config = dict(
    n_layer=8,
    d_model=512,
    n_head=4,
    n_kv_head=4,
    head_dim=128,
    d_mlp=2048,
    vocab_size=8192,
    activation='squared_relu',
    norm='rmsnorm',
    norm_place='pre',
    norm_eps=1e-05,
    positions='rope',
    rope_base=10000.0,
    rope_fraction=1.0,
    qk_norm=True,
    attn_scale=0.102,
    bias='none',
    tie_embeddings=False,
    parallel_block=False,
    extras=['local attention windows', 'gated attention', 'normalized values', 'value embeddings', 'LayerScale', 'capped logits'],
    init='uniform',
    init_std_qkv=0.0282,
    init_std_o=0.0,
    init_std_up=0.0282,
    init_std_down=0.0,
    optimizer='muon_variant',
    lr=0.00178,
    beta1=0.93,
    weight_decay=0.19,
    lr_head=0.00562,
    grad_clip=2.0,
    warmup_steps=0,
    schedule='wsd',
    decay_fraction=1.0,
    decay_shape='linear',
    final_lr_fraction=0.1,
    batch_tokens=[65536, 131072, 196608],
    seq_len=512,
    doc_mask=True,
    train_tokens=727200000,
    steps=5930,
    dataset='wikipedia_en',
)
Each number is 128 + 32 x the weight over the matrix's rms, rounded and kept within 0 to 255. Layers, rows and columns count from 0. Numbers have three digits each.

# up: layer 5 MLP up, 2048x512, rms 0.0819, rows 1224-1323, columns 256-319
# down: layer 5 MLP down (transposed), 2048x512, rms 0.0813, rows 1224-1323, columns 256-319
up1224:146109128169135114127151126104133143076123162171128202177042145117116057121099183120129111129132153120140129174201135078126119165104140110126103142131147075124137114125060124191158143114122134
down1224:146106134126115109119161107168102101127100122160079119184140120097141111114139118132131129108093175129129114191145131109122121129095156072159124126149107121154101195109088111102154127098090146
up1225:103121129088164066119106099108182151127172174082125075127122083164132152154071066139186156172111101174156092204171060118158130131111161136100143151099152132156106134094149209116163154102119152
down1225:121085121120145130134197161020148157108094131103019200128074051121135115177051062057155160166135123114125091094144135172098103092128130112089175143134174098107147086181182125141157140114179128
up1226:149193130069109121089090127096108125153134152081173110090129155181140082141148100135131125146191108122159151095081130116132118091125120170143148110166154143107164149120108111131130171171077170
down1226:162146124133090125110059149142117165090111111150096121085059146116148115148129107168149153090090134101151120133083120101069129124096076138104124167066146147067179138166141180154079134188111090
up1227:117102151130161139092064154106175106084120086168154151129137095117105135124167104139132135101092169090130115080175105118111091122122113092126142104115159110159152103095135142201075157159141135
down1227:068164119196143106138089143119136144124114136099084117130123135119189122139124088102182110138155132079133177122089089130130141088134159127115125128174135065153146160180159171100158083132127074
up1228:127105168125115139104099182075147154103147123111129137138083114147128164165138135121123119166087102097126125151129154114138137119136117161128144088123143133184094116151129127125137161111145132
down1228:134133125123147108106124139113120151114114110113091149042125164126127091142120125142105094107090066130117142116138118125150175132147131112157151134121137084155110076167167108068104133163136182
up1229:156121060161128088114160174114060082047172117114096124129152093079156088053153167067119184073130082128143126192112138173165181093118115112119188116123190110171155165103066154134203144092145111
down1229:114132186119138152170105109115116174106189173107118138154143083069177107148160124131151123082146127109128170120207135167136102122124101107153061051103165123102119088103203111123149117120113086
up1230:155111148069141120104152151106109199097144095151125117126109134237164160153143099109139093120112151185151121176106101119128099107065122109125123037172085186057099053150128128181071081118146102
down1230:135095136143156105044111205103108119143121124128145076154102082123043160053100170145178156149180059118138153122122023152189168109084106047111154157109128173115188158021127158118073140159118137
up1231:144088138133132130117109122121106131164125123154123117144124122091139124103142105138146112128131142132123114107126111097127144119130149152138130119132109150115126131137148115122118125133135107
down1231:121149112130151132144130125124146134127125103099133143114122130150116119143121138122123120139127108095123172129131149144126118167146113098117123128113139106142134130123129153127130142143136144
up1232:135190127112175079165160115125070166101122108151152145118142146113110166132151088103131106137085135122069069160109127154188161080115178139161150097102145137137118139077095129139091136136139164
down1232:174145125157127150133186114174148128108156151163165155109128137081143084052102138077112107156138162139126123137126113109196150191136170164126159150115113117090183118121109142102104107197154176
up1233:126123137152134129088119119110138147155136128169141091099119111185165096106136085143168125112192094131111159129147067105128136159125127122114114124137122168107077126127141115108119113176138092
down1233:134088127203082127116083144118128090106150131089161147155106172168127099140126080152108106147088127156166121122114209160093131097132058126134171119181099148153139096143127127118119106094093130
up1234:124140149130129112172179144126131144091167109102110160120138157113135097129081117156141138083127067095060121094154215145139088097128099142095111145050061185200145132122142101109187065144117106
down1234:131097167109191146157080141076162108149111138122129107092172249068178128156203109118140111165193219162161117160143107077132126098109127221160156190133190107090136163142158073107146141141085109
up1235:154134135122116105118123116152067144194171149171138141095157103127083125138122149163109123152035126121155146112136117208166134142071112136143169111159136140152129119158160148066116130133195121
down1235:172109160084173114158148105184117153162079159135125073089149156145145107094134138140169086099092128133097137103172165201114102114118193104062157103152117135110179060092177134096172128108116104
up1236:134133139171163159100172037167162136123132105102126085099129124171080129078161149124122145088156122135093203128120145127132125102071136102109126152183090158076131094136111139076146092156060156
down1236:151133167161106162125136146169157171118113152073133122094126111161112150131175136117127120150140103130116125140129135129083142153135174170140111125172136149120151121115170124147152120130089123
up1237:136141161117163175105144096117117124143108138114077121129097159154129129195111162141101137088083159085166123125130148093138093093120103141132171062148111134095086119126175128102190123130170137
down1237:105179106126121129186087118090113177105079091141081118127163172172129117191112100226109181068113099110138205096066129172147112107147072106164120095109159158209089116101074160103150073155174199
up1238:134142103109193111131143169136199088127145089115126112091102092152066142121077054133115135160126086145108085157137078140163094126120119140134158102157157075142150063188132108095131090160118142
down1238:138108158187155178130133076142219141133157095168177094115168118144130178070064130169148153139110108123121103149155140107191146116130137095142186064126177113167066099125178146147126187108077182
up1239:097097157141150113114122166153149165137054146073121143125170081105129120137084127143138118090095097139116126121155231126141175121095125118125110083116146117116158156130104121118106089131072132
down1239:135123131109098120078098155082148105131186108089109136093131096098139166108104120154133136169131116094106107135155127085148124147071093076138173096160130123056173162132105089133150115138155185
up1240:095114158066126047108053116122091120106093152171139175146136133090102135154112157114155092132177093111138172108165174142167089189150146126144150205130173113128170139124127132166138115159120144
down1240:160108104111124137116117184121128127125147029167142120158117130177149109137138190175086202119133156135191162151157121125154149109153110155132103144113182074103242114106081097142109091128148119
up1241:136100129136143147067143102099152131137161143170128164130165099147135149128119082168148176184182067113118152142130139153105155089192092142161146167049101109117056133101107155092153114063140121
down1241:153159165098091167119204117099129086117168100212149122091133136145206108113167087142120093150136120084125128125073123180196159154159144133167151091081141136132174161166130116103183099096129135
up1242:136153135115156083086122133157136145124150147103145145122157087136129167116140161097167150086157110121107137107154148100151105147107127132133118153112149132134162141151132130158090141107184157
down1242:141129098121076118141118143141153175165171131080136194133115182126149153110110106165151097109094118138097159132138124104152124130160106116133122167147139099128097119102117079113109095129120134
up1243:120148149082161081140063119068054101105130124126143109210080109126100056062085085164133166153077198146167119093106165096102166159129143125139054135118110111130107128150097133127123059143111146
down1243:132107092106117116139130139152105140098196102207096149132129155145135112113108124136167144104136207131147134118165141114122104140130112118132157134133107148099113092090157148149104088098114114
up1244:132157154049097121159151113113175131161060128113098117110126156109158116130129181113123182103099100039165112123055067152203120116092166160129099113132119139113090146176107100137131113146151061
down1244:148128167107095146147165188097033123113128109091145083111094146110190145132120180147091160029172143098118080100141138137121173111138156113102109134184119150107128127165076098094153128150123114
up1245:139176098091080075176159125108149080135130102103184094061070136093128092153112131180089119171088168085133164131155143077137150137143109116085133132147135120154136142092098111117066076141126107
down1245:133134024123144049145181113142132080112154197126149088160100139199136147166167120160092113120140091160112149110110143169092145122125139069068087126117189082160068153090048081114103159162124106
up1246:137095140055097129136102097174160119096201100149128138120087165105113126124111099105151105087156166074126114135151098097119071127032113109137141137094087137191105114144117083140180191180129168
down1246:074116120123164122106169117177105167146122117146112127109147055146127112104174096155156119135154166130209165096134076146152191109082147186164093091105153083079184104091179177057106123088145099
up1247:170163167142095081090154131131090148063168122135070119110136138129097168183100161122142026120164104129166129209213141171126109121127139104130087121109161115110107111160097133121091143133138084
down1247:153218120161140143149190062074155133137185079117111058131097109112135202148126122203169096093111188125114136157143054195175169112109073126156086050163109095137146142148209158169075128148101144
up1248:198107108133091133122127102127131031122150138127135077111147160147166149115135169107146121128132139164127150125153119148152133155096139165131142153140127117126134078077113170118146117123114084
down1248:161162137110172118111127101170104122153161077166104113164173048119098131095147172073163143149129117148112089110120089142133112114134058050152093135166126102136178175140110117146106121160122083
up1249:094129114123199174130088111125142121151135131121185179158145111106098119144115086106170145132119124120096084142136169080146180125172061121104117031156131171146159135129117113075059133047116030
down1249:099138099129173096105093156089134163149118061125157074182188115110140081116087139108145138129093149088178142100114118150112135177096120182130116164118123155105182134071102189113098118110101096
up1250:153162208144118135146121137154114125176118138107111128142106150170127155130128161141119132082148144115099131215128205128092142167113144096098213097126149127169092224104076141168129140088066123
down1250:115195166070151101125122130098137128138052122078178082099115148116101142167132151071157112147101149134168131124152111074149111137048071170113178125126080110118076107157144092119156089130165097
up1251:143171077154158093110171066111128141099133075096104130131131127120103145083145146136137178092113152163132104183093102113119141156086152114113165156156065096113171084118138129093123118129143150
down1251:150097186154125128153170095117084109074119085157147136077143134117124147152139154178131149185100076120179118064097129215163137152159102209068114176097158120151097138089128141118122126111085088
up1252:156115144113176107086139081064200148099135063130087072124211162134116137096083082156150116119154143162166123128157147113105083125146157094112135131149170172133147124108103147165095133098128072
down1252:152178117101140144116110159075139126138094053153110152089134085167108116117145119166102108138135101115096158122166128120112132103151102086143098138123110128150152141125126065106136082070165099
up1253:115086152165147119079091119171115160194048142131086123118120155161107094131118111056086050145134164131154108083119124128115104117151121190138135174112136185110139116143140140101140142166080087
down1253:156175089182101139099113121110158159075171107126159107049170159100156114086120145088161132077114084138126146157119158101093166122189095120108105089094153090173143134093150131134143147140062115
up1254:124126124105125087114116123126136116068137113155163085102113104110163079118126117175131072164061136146151081128163064119119088159103074114151089112088100065170147148151123165160134129134158201
down1254:119124058140118067119078115138156105125115154165192118140152152160124120069146176170116100134153081119134155146051099102152141147120216133158122111147133121161200131169098137164084156077103152
up1255:135131126154110092118127173128121150142143110056113129142125120112127103169165163093118151123153107099081106108137134149146149102133137197115106127169117070182101157097102180126127140145094083
down1255:121128152132124080134076134153118091127151176162151118111094178155155115126159131150103176119157123130143115115084178131122145132179144187131163151123137140112121097133092158134095125099099065
up1256:129174135134098141125171120119113095134076118115069129147107159126132111142101072134085149076097053186070148158125111139108159125178129068060138176106130146105158090153129117123059084059100077
down1256:125156058125124120048132099095084129144109128160090104135053130130189120125139018174153137142132187188095146194108146141090095146164108129195163123134154165168094217129124176155157111132146101
up1257:110144125132136152124148133089131152135159085005157117146077080125158135169103162116148128116072125083167192121113067226107135178111151151137125096171132128132138152157084131154152163180145125
down1257:133134112129114168124111067139161192107125115081100087149124163170116147086148125151205131132171176125098186128053188082118123083113142088124150173182171134135077155093137125105191153108126073
up1258:114137164186167084086155110135123146097121084085111120100102150142175097118125122136057135163075149181104130158124121128138062182171184113160133113140093175113121089055150093154143156173122065
down1258:188191157141122118120147182158148161103177104136107114117150147129123077143116096100087094123108115161135126135099128142189136086156127144117107101119135249122132091174160094042151126124183176
up1259:150137097091095117100145200109153146057091182108142158082131114136140129116153191063124108111163124121085091172146104160174154150087136185154122126094164136105170142174142124165102119160155098
down1259:127146097115113064131134161105078116122134182088149119072137093088174105128151135067080145089162141125038071064113122150084106134106123139161117130072158175163137146166169113134078135133132168
up1260:128162104098119119100077133138198124079133132124157118139158118135089150175086125123095126088198101112153188135088150117141119087082112010051154135100162173117205173116012105121147074087107085
down1260:073170127142113135214110133099111191117088117075117130034095160113131068124124154104061057153163143090217138077144146072131149139169086207180141132159150108166129121085134179144140161071149133
up1261:133103152110121073141069131111187145128087141092106160095102101083162083118027111096132136099131048093135053126105152146093142136113165119104171150119107148167138123197098139125237196167122155
down1261:110130100118112158130140172149182127145107104136138149132095153137090106146149190062122106121155161132063143136102150075157125163122164194161093144072108076172088181140087125149132109119093121
up1262:070070100125110165150121117107147087203130145167107161138126127187148130068130131148184106140152092125150123137105155105104105096115071125095115123081102115191128130213134131178180073084220061
down1262:131182108164194077147099092157099104155143183129081122109093128092070159070131082170143136169170142154152036187121103158118131117093118144112102122153145141078109139070176141141152134124114064
up1263:152134176190162064153124092087121115089122051124115131153113164071179151098114048093107143142160184158092156122125194181078091197158175097151123186114165177124170124094143159149142126128138144
down1263:096140114172182147147141131126163116115130098092188158047118088136137190094133120094126152161109166090151117112150073100084153139123169082133106070122163094099143119125181135098119054144165111
up1264:166099169068146130168090142122190115122152164090115160109120105137128104130134098138201123132144107130101122123131207097104096104068120132143073091094072151111125047068086104108113152183111132
down1264:163117168132151140126093133124172144120084118116084145159120091160048130124103179120199123101119171119122090116071193141142121162059139198163088181150099145171090113119154124163103158138083223
up1265:094088128101084120136077101071124091168152142176131179105167117124147033101153145120058150101183199146086140171149150131140120118098163100140113138118176158176109110114149125123158200078140165
down1265:091129143119086098114146096091130105132103168103169091153118136140124154122134164131115079149129087098138069150151121112128126113145158133162174123142109127098098161092145116114132117115133113
up1266:122152171130122060106171141153143141139150131080129135045138089112110159192102121121009117166092089145142170150127149117151111094143119123082158091102107149090155175058129173166128128130184145
down1266:121093087081093140070150144114152127152149118117206154124101151087105114101070088181018134147141082075071096145152196181091133128147149161176205135125144130101130146081104086112067116137227120
up1267:175115077177137148125101111122153108150166152143123157153125108107124116087106086095104134144192112100098108174168171121188037148125135113145104113131077138107149139124047179133105096182152137
down1267:076157105078132148160108118133133111161206111144128078110084135091151121181091149127085090143163148119078111154101156144111082179124157093146119131098134111157163126078154138153148101133173130
up1268:072136130084149152140093088134152111178145187109124119073094118121110117139130116101084122115101084108131157129122078166073095088128138087129110093112151075112065052133124088080158081118122147
down1268:130138143119034088139078111110117166096155106116140139087127097055113141107159113123147054162163153122048087171100103145130078098103144056083146139111086120076094138129108074140098116129157124
up1269:083170117105092050159107159124128133099150141106094128133109120140073069101145133128114163094122121145119140142152138121133140172125090106125140186137205120182166127145130095083154136103137168
down1269:108152151093125069179116107170165086128163149145158068107129151174183201129178136151112159149186144140123134137133131102079144160098157121162046116120105140151125076120099128125178168159174092
up1270:166094132161138138131110129113104134127192142112090170139102158164156152199120133086139105095160146045194122135101114128165117075138102142157137149144101168132111100082053104092126143138120155
down1270:137119115155119095140089131188145092111142159151087199145102152105074188124090085143149155133102164115157083159090138068096116136101136171130143145145139174159131132141093149125085151091141146
up1271:124143076110129123102123110097135155135125134107139125117111132130120109127164145131084140106172099134114130153140145126131126120143138102133133119150110122124145116152116108173113162083150146
down1271:101150160113110175120107160121105097124065129071183154134109092130168139117106173114133131165089111132113127146110161149138144107093146128138175148121124133129105131175154116123121129145124126
up1272:108131065154088144202146141165189120143141143120112075136128123121156155156094161142064149101131101130119154103119115120158110109166094092129168135161144129132115134148114125093147122142076119
down1272:197114084130106131107222139053082167100111151112106122130119133130146160155102128099132115130080117146162138115135159094126106107176150100166133117229121134124136127057088168149125083120069110
up1273:071146205104176093136137099186149116122153193102108114171154177137154119136135140136112120152105135123130152101141138116177069156090113151112202140136153084119123087114161175134125146078150172
down1273:137074138157129140095102105128118112119116183170189113142148156128130089132146131152132089067127063185115133147182128134110162098159122124098156086148129087140134122158096174136178132107163156
up1274:108123128112155090146120129070108151110116129139148125127160104097103094113122155160116105112161129116112120089135145120145136174127097128158107161130148136176109092105065179116105130091063080
down1274:168139125135155123082144120171155100087151093120151109114158117136118126160146109138105129155163184155081153153107104153122067174142145169137165111102107111092122057111092176114129131139106188
up1275:116148066101163148092151160163149132198092108095165123109141129133213063138129146132066139137187123134141089134192079081177152121158094137159122096153206135131049144138144078128114101121127071
down1275:095129132084102148115128115152203083123138131105109148150109144119149116143102158122120152075125156142103165138096165134118137123171133130133110157118145171163117214169140093078103188148116153
up1276:136160156106174111140142097123108145128092137204140153101101118079188108151106128107074108090194093131134102160125108170130163078136101178144115146127231189130159116136109112176084151092149123
down1276:164112111132120200161124131059155170126080157086103173111143135153098167096094091109077077116175148154170122161100144148070124171060141154155138122118153144113142104069138117161164136159089132
up1277:117174120115142116111115145131096117123124118114143137141120101130137154121132172128165144119147117152074165119159109101109115125115156096112147069115076096093153143086125112138116069152109167
down1277:149136137135106105109075126108131140134127090162136125133112088111113184139119043143121123149133170077086118088133092157148138160178134121123122086130162152157122098137156114146072109140137115
up1278:160132158123120147104150111077141116074097096142162111198162166144115172078176121165074118161136101109093117159178122146199097079128098068136077148135133166171158207143149095098136101143140078
down1278:102119088141134109117163101080100112049136115144076095110102133158111135096179097105097119097147114099084088110136174174057114108196062143117096087171109176101156153054210116162159134133151121
up1279:100092101156116150075145193200129108117116151174090133109108163138115099151134108120106173095136119127076151155111156212154148148110085182116084101119115128107126153132107199154091112102126121
down1279:084164181119169142089058115144122118112147127093094127128096141123142147131074143152140132147106106061096197130171098154140194109091147128138064101113129176122140130131163088098160151140124110
up1280:127200141124099164065125118092163212103151142129096135121142071147150161109091063098101144099170121104115170106147089119108189149116144149106124063094159146132150127104104090168096128117148173
down1280:194169141161154131177153106138132165109150148167122126080183133126145074129110083122154125110104152171157144111139146123133209154146140114068155135128132102135142082105067113140103128141085120
up1281:073140130074110184152128123123089109110136114181153125126085123169108157133167083139129164116144062108109137168147038146112086114130168111142132120121099120108093131105142118123124150124169115
down1281:116083108046199087118129158047121135082138122087105139154144140071100098128140099137110082159136121115125153180130121105128132113164138117098066123108130133083117134141122170099121107117190123
up1282:148166115169129125095054144141175148120124140135133138114117168150145127150151119122090132133105079168184129167119160142164177092111102153115143098167094128158122106111097093156144154081130122
down1282:137082116168144166143104113112159071102130100121140103112125103104143117189114098120160163084136141076123120134159110168105124142137126129110126137124167042109127176173128169102139145133164159
up1283:112118083146158125168086090114177098143085122141125157114078092149106123119123159123157120106055143145160138160101101177136092191129148102100154065156148074101133129114160108100140123146136187
down1283:157139066113065163136155130184093096131095156095057105144115146136088098037089119095178118108146153143138121091107139105112142141111089121149119133110164099120135125129101111169137139042126147
up1284:080143159170157085155200118099154153132162192100110128097169132146154122106104047102052130147085094150157139125095130120136110135054099146170148179076146096105155084120098140156093080136127090
down1284:161169122168167123106090114129138109136119134143095104139117122147130135153158155149144141149048142115165122127097141169142133141133127101135147153139084117168143178141136150061140095102113121
up1285:161105143149115155079138168110110153129136121100082075145133143135095136163186151173132114188090133169197150118109166166144112134114125138173142140153155178153131149160127115110101071040130161
down1285:096091101123149183102163146112129159089102160143127174161182096143116170151115116125122123137122170081105185137099144108101129173122090120144129113104161151136103115103126118139118177148129127
up1286:161141107095165105071118092119103202076136075096151119132106114123113177141150142108117141122093120127123091120138083176160149132184137174163127081138201175139219142094075149142134127113120131
down1286:170150125162089107123109157115110164103081107182110165103112146097140088141130112105117135069103144150113054123084181057058127130153126110107127114118111138121143159130112169187134122167126121
up1287:099109144106174127142177116080167080138101141113202085099091146158114111127106111110127102117142139126180071106109163148056136184164147097102074156122106126098116091118092152103129068108142121
down1287:121123133148127141163167137075143096114149135164154181061166155160191065157107127130119170204111143160037105107112157166148075142069124105092148111102139121110125124124154118067091109134096117
up1288:100122098091141076059139181209134114143155216122130192206119172111152104110136115117084135173066205092140101134069150086108077136148124171098138072095095111143134115134168159083160172125104182
down1288:121098105075128125080093113130086129142177135208120136127170100084151160112029067158151027070140185171131152133089149149052118109135090131115163137128091039191160116108122134143177181132175141
up1289:111143109121102118097129077097098143131117122069143115149101082152068094096118091119124114115118186144123133123123140096118142111154121156078094151143156123110103126115137131128153145145181149
down1289:118134173156144090137135173143161130123180150105120133136088102103123132155148190128118099160108141126154129092119165110122107174132079105139098104113135120114111134123154107106142167176147122
up1290:186167107145145173073104113118107100143100143187141096111130110084145145128124099077139139083136064104126160120144201112186095143137141143089173119144113127116130128143057137189146097146157084
down1290:124155078140127163145099158139102109143129116128070145095113163107109098130163134140139106142162085118153151147161140084152115117098089064111172106195114067124187107134145124090089139051079113
up1291:092120153115159181120139089165097111113130120108101141197112161159076142168087121091130104083168097109113075096095124183071138128160143112116112109098169147080101145157147169164069154118107167
down1291:084052105185081123128138099121126159124128156104140130118145112091146151156080140093068182045140124133170086168040131158105145191063123078143116153109129217154188106096158143191087120108131130
up1292:149139131115204072113152130126193127145068130094127161164141163170084153115152114081145087138133126113157105164058191140196157107163145095128183156132144142147099082147117094110163120128112072
down1292:129131103176181104114084107133082134094147183098104080194127114116130087154088153159127135161127135173119147125143084147142163124168132089119123140155160094179171137117153176087176143094148110
up1293:112124111140164122119091144129117086168138098136136134158117176102106141131142109106108127140144131134091155109069097176087129155153083164055106138109160121126090118119106173151062125103130139
down1293:097137151119120152160104136152133208117124161059124141129149144145067114117147157124100126108136122112118150143117129206146098113141125182116134069119128051155085169083073091168084056087167086
up1294:132075100144173119113099136171124151170111183084161136151129100145164089126116119080141179071070137123126069129054099130076083151154116107133150064163131156107104138081102115080147112146100087
down1294:123110123132072101128116037150154118150137135117137106107099133126167141183093177235128069094136155144143133123111169046096036040139107132084112186162105131113084156172217062178100154132085106
up1295:164112106154184100148087163113122127137145175137100156089139124155146139123102115157118162087170077060074121138159113137153124135124061144101148152122065149106123059137152163129128142141137152
down1295:126165103108114146143076129185105160122141092133177127129115106158203206130157112111149165073124105114089144131100092106138201136151147177126078116132109159144093154203130115160081151174141116
up1296:144151199082180180113132162099192136134109124108148150151110087072176122116065093099157141122117079122150087191108122145155133182120136095090133130109133188135150113144143185151129133116123096
down1296:081121145164199098133131140063138094077157122177165169132098169104126156154106105106107127146114131107148135099115086098126099163113104123162122156163144144174162133187138138169141081071159084
up1297:106109164102112115107137153113172122108131159037109148105137120118144160186051128127167129071140086128190133152093136098174075081107134116135104116111117086156213153121153191108131160072139126
down1297:121149150123090109144137070109081154120123103097122147115081083111074144156146059116121150130063121131180112162139098068133098142132151153113141128095150049150169184080134194100195211069107114
up1298:135134122054154060108129150092161145157132146108117107098135089109163130124136181137145082143091164178108182134202103147070089124115109143157113097102177073143147101149098081088126099148146099
down1298:148151140189073195140149103118193117096141129120107149142145137123136061153116110171083136052128180158086103138092128141124147119139066127116137116144081150148094100143131134165092142077102159
up1299:080152049134106101130116138119137138077169127126095066194126113163140155127151134118198143164164173084183076138129196100059132157087123163122153116104089118115165141104074093106175055159121084
down1299:119122129155054123128143159112145071106179112102147131197156159062224133172159149062182133140042165153109171191167109061102178229124118069066125140118126116151086158137125104111137121118126079
up1300:116125142166107191112150117104166138170124128153129106149140201126119116144160107133188084136088151082144111106205138117123149100107123145050138123087171103088191110110094165069112147069116113
down1300:124092091208171157162094138107138126103136127116099104104073084118139170167142127134135177075101132137138107099115118093150139128123083101127097112125122144174088103133162149136115118126130183
up1301:099152152132108128096134096099108200165133111171190103157121149134112052105071097103079160138114135131107160138154112161169151082141081120163143201130163133190120171170171226163125140096172122
down1301:169153148138157133133087080170166209185109165095143140127092108136137160083120116168173127153109156131112165140121149146133109155137156155122129133113163157137162152085110077181095125092176148
up1302:141009149128109118145116088132120127136089118164078174090149159162153088136050081130152188115148120185147167075135120135136112095120126171163147150104164093121151090121136099113188119115155159
down1302:139099213097141058147134112107094116101109168103193185108160132132169124062100206163094146041101093127120114086078132170107088096110155102128104083137130150144167093132113136162186171099162127
up1303:124037154112156139116124131069081089135132156105085146106129058119161121109079116060146129081188115063090140167117167158128148192093152117172137109099174111131085130144106165145101135106134136
down1303:117133162128130144058138148143145087140174126130142119139154188090129142150082091080135141114167172140101127188111061086117183126100091154147192073051175063132123155137134072114135125111185157
up1304:109184084106124079108148080099154155169190113111124156096131109117154149108073148137090101148161140119108127152116122106080162135119152125137177134127110084137097132138093145156095127133143106
down1304:099109115082191150129186074136144064072138083084175100083112182050119159184123059139128077120118178125074107141119109119139151123133185113075139096136135085144143068106133142084107135133180119
up1305:100161127118155139129107099106124193169112091110091170111102117100132147140126115155158132175150088084128110124149144119138106160083043081089115099134129088118117120189148092107126132065158111
down1305:196128146129081103128125129142165084140150085103129091092120092081106115113089133147167094125154127171161177208120193135091113145114158130078142120135110107173145108121108135100112110143086155
up1306:168159147061187077110094081107122114154101139167103110132188113108136107132113148107118103132121111110130160118129119157129119146134141143087168125121147119159137097115138133120102078151147131
down1306:106126141127087110150115118131069143119128114116114136170158178105132149125141128095121123091139172157170155139122150124104120115117089157125149157076140123163153162138098085129137116135132130
up1307:136127125131132163163098141178132082114133070150134130109174128150158099141119064104112104098127138094136111077176118095120115145167158185162166136075170138141180095166111129144179114064153100
down1307:029120125079143065105116167110167153114193173168176082082114112150102101142147107148154105162168097143134153108074131158101090047144159084096129118064117178086064151185097137138117164116093143
up1308:116118152136122072137135238166079132146121123098161148132125209161127120137143119151119184118087116123084079063123120239096154110149093127129140159076099120145111134118155131098091136114130155
down1308:126135092071106179097097170171170113145080135135115138129149127105127115146127110122085091141162155170139055135091113100124145085108193132151132157076154150110102164079098107125098105165186075
up1309:157085118126205147147110101153117072100113111103130186188076116088131118135123134135116093147051059105151115134139126169152167186167138128140141153098098138142069131113121074121117118138161138
down1309:103184140108104115099134112088132147069147136075177162122119134140086132152123176139152096143111123130149139138134140107122131162089116122101136126144140136148168110132155146179092136145145097
up1310:077135134123155137178125113116104163163099111122158146187086149145138135083140117118113116125133139152086169191145083150091122070128114179118129094071144103144139147130128151154159155105112108
down1310:163088153165135133139143180093154125134147137101172141062135130196097114149113108143163137161108185091200078109115117114180136172119167092084156086116110142123123115134167116142127139128117134
up1311:144068130176122145115119126102166131146113115100143139069166117103129139155155122139110128067092139143098153135096175105092125117119119069136116157139133110078167073081117157146133098112215135
down1311:120108090145090098122138178194188102073136182124134096130170145103132121188101113165132165156143146120108155167140129147148195142127111156090140101172089083103084080108145095122137125066091167
up1312:126145162119168183120094143140103104147135197114171107103097146136178135172095148162109208069142100139157125163136133119106095127112140098126188167146108155151169105146074184125150149113123090
down1312:118158183159106119081094195109133124161146109123142125126138160130173133139125177161102122067118090112180070150098157175109159103106096080147232161103106130191103142110094170145106105142109172
up1313:074159164118146070202127077145159145199136090072088123158175128145104146193178175122151106134139081160074192056130152119194149114135124119163181142097139143166103179112150149144136081072141173
down1313:127093158180134130156157144094198137139194090129116131140096135101102015132153128150083169067101123160130111083094155125120120099108166083123128128132098111117097140095189129142127144099144116
up1314:158124087116136109162086126148109125141121072075103164150136173117083137148152132157110153107134086128133097122104130175099206154149135122113169127056075086108120150145137111151158137140151125
down1314:174103121139069151145153144183071147152131131160166082108154140172065149101160115151133113032150097161151132142104130108159145074152111130152126095107157096115163117123133095089210121173067162
up1315:166094115139150172129084098185145138124146087051143194096144130146134125121157118091110094097145102117193165119078107123164135118156100148094137129140099163173069127129087143168096159182126156
down1315:192073128146174130186137181108114160105100081125191119137093087146148136149131102164184061140091144121070125102094152139123122098097201139154117081148182148149122157089117159144119093121148063
up1316:124172156135136104148169125102095111130112112106078085116111095145151153105139111137172160057078110110139136089104118132147137093197107132118122112130126164161066170131097117192137098116113117
down1316:113167139159211143133123132133115124082138089087120177133103144134154224092062107093150097146106101097168182153204140048148177072070197097120162130132129074135128087119147132130101142110173158
up1317:135142099070100116133128092126116115075134070164072125127139147125146060133102153142137133127177124148149143121135098118142078115141124143140107114113129083091191117146144103140098112150129118
down1317:158150107105152121108174129134073173157198103160086112122131111104123128151077142101130121139102114095095142114110114121103124118168123130182109171103128128128114120122114114109094154141122117
up1318:124153149111126134088104090125131121131115147137098183137084127142144130123141167145099149176158115124129142212132132151148155191127144138121114103096077114168149112105188128056091073131125104
down1318:091081120102098204102182125134085063141134134159132119156095101094132092106135099210110142120119073152145073193171160135061126161058155156135142107105141105138132155171131132059148173129124209
up1319:071095156132108060096063095093109121203114136144191180165157178110162157123123147088144093152146197139096180112131086107186165167134139147071141100142170149092093087182120101132157090137135114
down1319:120120135143116112061107125095138102090086147116212114153202118133126122201127127164118100152184160151160126080122119171078110119166170122098147132106184149168150162209093150098147089143111148
up1320:117088076147178098115133100110196104114102100173138102126127071105144102144122076148093137105119127102097089120169083119092126143088091121127084202082131129086110082106130158164152169160093087
down1320:098177095116068144159168123126122105113128136158091151151141132146098113061165234104101145151153120141119159143171135068134115114128148169161128125138106073146105159077100089120104116110154135
up1321:082120116168096147178113114076114126145116120119182100112135143111104097117139126178160094082083156099153123133114106167099165071133154146127135127150083086121123172081116178164151104119129127
down1321:162128165179077135152089174126150138166132155119095082105119142119137149139155109140122126146121113173077094132146134091080140076167164140142148146122065088132133123098089097088138072118178145
up1322:115124160146113113166101121110135110135170128129155163182170141123110086112125134111139157201107123161177122101145160110118078154168110137145076112132140102148080120109165163116125108099099093
down1322:068130163127142159138152158056054092149110132106103139064145083111109124159071130155126124153165089153127136136103111128114128107149110167142119126109144166128112145110153152122109190194159109
up1323:162153079130134130068109148093130164129141154135157130138175148163124124170178135144103075130112125056145125111203146105191139167072120080137152103158149148099213133089114128081146138137178105
down1323:117125111085102072109162103123112072143093126115137111142155086097147139115158119158072138106169141112077106139129127151075076088132188160115130161034116170132154065136150118171182136169155157